config = dict(
    n_layer=16,
    d_model=320,
    n_head=5,
    n_kv_head=5,
    head_dim=64,
    d_mlp=832,
    vocab_size=16384,
    activation='swiglu',
    norm='rmsnorm',
    norm_place='pre',
    norm_eps=1e-06,
    positions='rope',
    rope_base=10000.0,
    rope_fraction=1.0,
    qk_norm=False,
    attn_scale=0.125,
    bias='none',
    tie_embeddings=False,
    parallel_block=False,
    init='uniform',
    init_std_qkv=0.0331,
    init_std_o=0.00585,
    init_std_up=0.0331,
    init_std_down=0.00363,
    init_out_by_depth=True,
    optimizer='adamw',
    lr=0.000958,
    lr_mult_up=0.902,
    beta1=0.95,
    beta2=0.95,
    lr_head=0.00812,
    grad_clip=0.5,
    warmup_steps=472,
    schedule='wsd',
    decay_fraction=1.0,
    decay_shape='exp',
    final_lr_fraction=0.0,
    batch_tokens=65536,
    seq_len=512,
    doc_mask=True,
    train_tokens=700700000,
    steps=10692,
    dataset='wikipedia_en',
)
Each number is 128 + 32 x the weight over its row's rms, rounded and kept within 0 to 255. Layers, rows and columns count from 0. The size above them is the row's rms in percent of the matrix's.

# layer 3 attention key, 320x320, rms 0.0435, rows 174-184, columns 192-255
size [101 103  93  94  92 100  94 107  94 102  95]
[[120 117 139 107 151 146 126 164 161  98 129 116 137 112 102 150 172 177  86 142 155 156 156 106 170 162 122 141  78 152 152 153 139 172 125 103 142 126 117  84 154 137 207 125 184  87 141 114 116  72 105 107 132 124 109 134 152 156  88 158 128 155 172 111]
 [152 116 166 129  84 165  93 150 142 130 111 168 147 155 159 152  96  82  93 153 124 172  78 101 124 173 157  81  85 154 145  98 147  95 113 161  99 108 111 132 151 101  92 112  89 123 130 126 125 108 139 112  93 183 106 150 106 129 161 123 152  98 122 131]
 [146 101 125 140 123 116 132 174 150  95 146 137  63 123 107  94 148 102 125 133 128 119 145 116 182  92 118 114  92 143 154 154 147 151  91 154 130 145 109  77 155 157 128 102 107 131 174 170 112 142  70 126 108  84  95 118 163 125 108  78 138 198 141 157]
 [143  83 152 157 153 157 198  41 105 171 150 114  83 121 185 153 167  57  94 155 102  82 131 117 187 125 146 107 160  86 105 112 159 103  81 108 135  86 131 188 112 167  70 120 111 156  58 123 122 150 120 177 179 120  69 171 151 168 155 140 105 179 121 147]
 [182  99 128 146  68 123 152 133 170 180 160  83 132 106 143  88 130 143  87 124 121 126  35  73 167 105 165 163 135 186 142 138 142 151 121 116 135 147 130 148 151 146  73 145  71  83 124 170  91 101 142 112 116 101  93 124  66 123 141 103 128 102  88 116]
 [ 92 143 114 153 116 131 136 103  63 163  79 140 139 126 138 105  82 106 115 171 133 143  97 105 109 139 112 148 124  97 121 101 138  99 151  94 125 100  83 136 174 136  77 132 107 103 123  97  76 207 190 130 123 174 141 149  69 181 149 174 179 129 148 163]
 [107 127 101 134 170 132 181  94 128 100 182 138 159 144  75  73 143 193 134 165 138  85 107 123  58 138 145 169 119 144 153 163 125  95 126 152 135 140 109 171  99 106 146 102  93  59 153 112 137 170  70 109 125 119 163 108 110 158  96 112 175 132  47 142]
 [129 126  88 168 136 113  79  69 134 115 175 121 182 148 133 129 118  74 146  91 114 122 100 156 113 132  75 171 141 133 177 124 114 166 153 111 140 190 101 112 104 129 120 126 120 120 114 143 151 170 128 158 148 196 110 125 110 126 154  95 110 145  73 128]
 [169 124 130 141 164 150 116 114  87  51 177 159 150 175  97 131 120 192 138 196 126  94 103 148 140 107 144  95  97 173 144 167 112 101 103 142 143  83 104  93  97 153 149 140 132  94 150  64 158  81  80 150  96 105 105 141 101 171  89 178 101 142 115 124]
 [146 144 154 158  93 183 110 127 133 191  79 149 104 102 123 125 159 132 113 133 159 197 131 100 119 136 200  83 100 137 145 161 171  85 148 108 154 152 134 180 146 147 121 123 162 144  97 133 110 142 163 166 153 134  79 123 109 138 120 110 167  76 161 114]
 [ 72 115 101 104 124 113 134 141 101 150 209  70 158 112 110  95 126 127 102 105 102 108 136  68 150 119  75 181 178 160 152 130 138 154 103 178 140  71 125 159 155 143 152 139 139 108  77 130 100 141 109  92 117 171 118 167  94 127 135 104 152 136 169 103]]
# layer 3 attention query, 320x320, rms 0.0444, rows 175-184, columns 192-255
size [102  93  94  89  95  96 103  89  95  98]
[[144 101 128 163 136 123 182 167  71  90 143 102 158 184  97 177  93 180 166 148 127 154 119 159 152 121 105 142 148 179  97 148 156 151 181 139 102 144  69 151 136 156 105 172 154 133  95 145 153  87 116 120 115 162  82 131 145 130  87 104 115  99 115 170]
 [128 113 128 144 132 170 184  64 157 115 107 143 148 111 165 102 186 143  80  86 114  98  71 115  49 134 160 148 163 142 131 166 155 100  94 165 147 129 173 124 129 128 136 128 162  96  77  66 151 140 155  91 130 151 133 151 133 150 144 115 118 114  96  90]
 [170 143 114  56 130 125 160 145 217 146  79 124 145 156 133 107 181  84 148 112 113 125 143 148 100 120  99 113 104 139 137  60 151 100 130  96 172 203  99 171 127  73  90 115 143  90 160 126 147  70 140 122 121 103 149 136 160 107  76 123  70 125  93 120]
 [122 160 100 181 119 144 140  72  88 135  67 159 111 120 154 103 174  98 126  80 141 189 119 153 118 127 128  92 125 135 109 143 186  99  81 106 183  93 113 125 126  68 165  97 142 135 119  94 140 138  67 120 183 162 147 144 108 142  75  46 176  67  59 108]
 [132 143  82 134 105 135  84 171 166 128 185 164 126 147  90 132 112 121 158  90 117  79 188 171 117 146  77  97 124 146  47 149 117 157  86 170 126 107 127 127 122 151 160 119 137 124 169 123 107  95 121 152 138 142 174 108 139 139  88 177 110 129  92 165]
 [149 125 132 154  99 159  82 148 137 123 121 200  99 168  89 156  61 132 136  73 115 160 151 106 170 156 132 122 149 115 126 155 141 145 160  91 119 165 107 133 150 166 164 100 142  79 112 181  96 103 158 164 147  81 136 111  76  79 163 132 118 157  81 100]
 [176 116 115  92  99 121  93 107 119 110 150 137 110 159 100  92 106 146  90 124 140 157 112 159  93 131 119  72 158  85  75  75 149 136 133 134 127 106  80 131 104 120 130 199 162  70  90  95  78  50 163 122 131  81 114 129  96 121 120  67 105  84  97 104]
 [ 95 114 119 163 117 118 109 134 153  85 124 194 100 152 143  95  65 183 146  92 127 115 118 135 152  96 110 125  94 126 137  95 109 150 117  90 157 170 120 113 119 171 174 208 142  92   7 135  94 137 162 152 161 151  64 103 108 145 125  79 175 129 108  97]
 [116 113 165 118 128 114  84 146 137 135 155 116 159 157  94 170  60 138 159  90 128  91 184  91 170 152  74 137 131  94  86 150 118 120 156 114 150 169  48 104 102 174 149 111  96 169 174 121  94  84 123 143 130 150 147  69 142 112 178 166 144 127 169 140]
 [111 153  99 143 121  97 143 125  90 186 109  81 132 139 115 153 177 138 104 168 128 177 190 128 136 141 130 176 148 133 187 103 146 107 146 143 145 137 179 132 126 103 100  71 173 188 221 189 172 175 118 101 116 152 201 185 140  95 150 172  89 132 168  96]]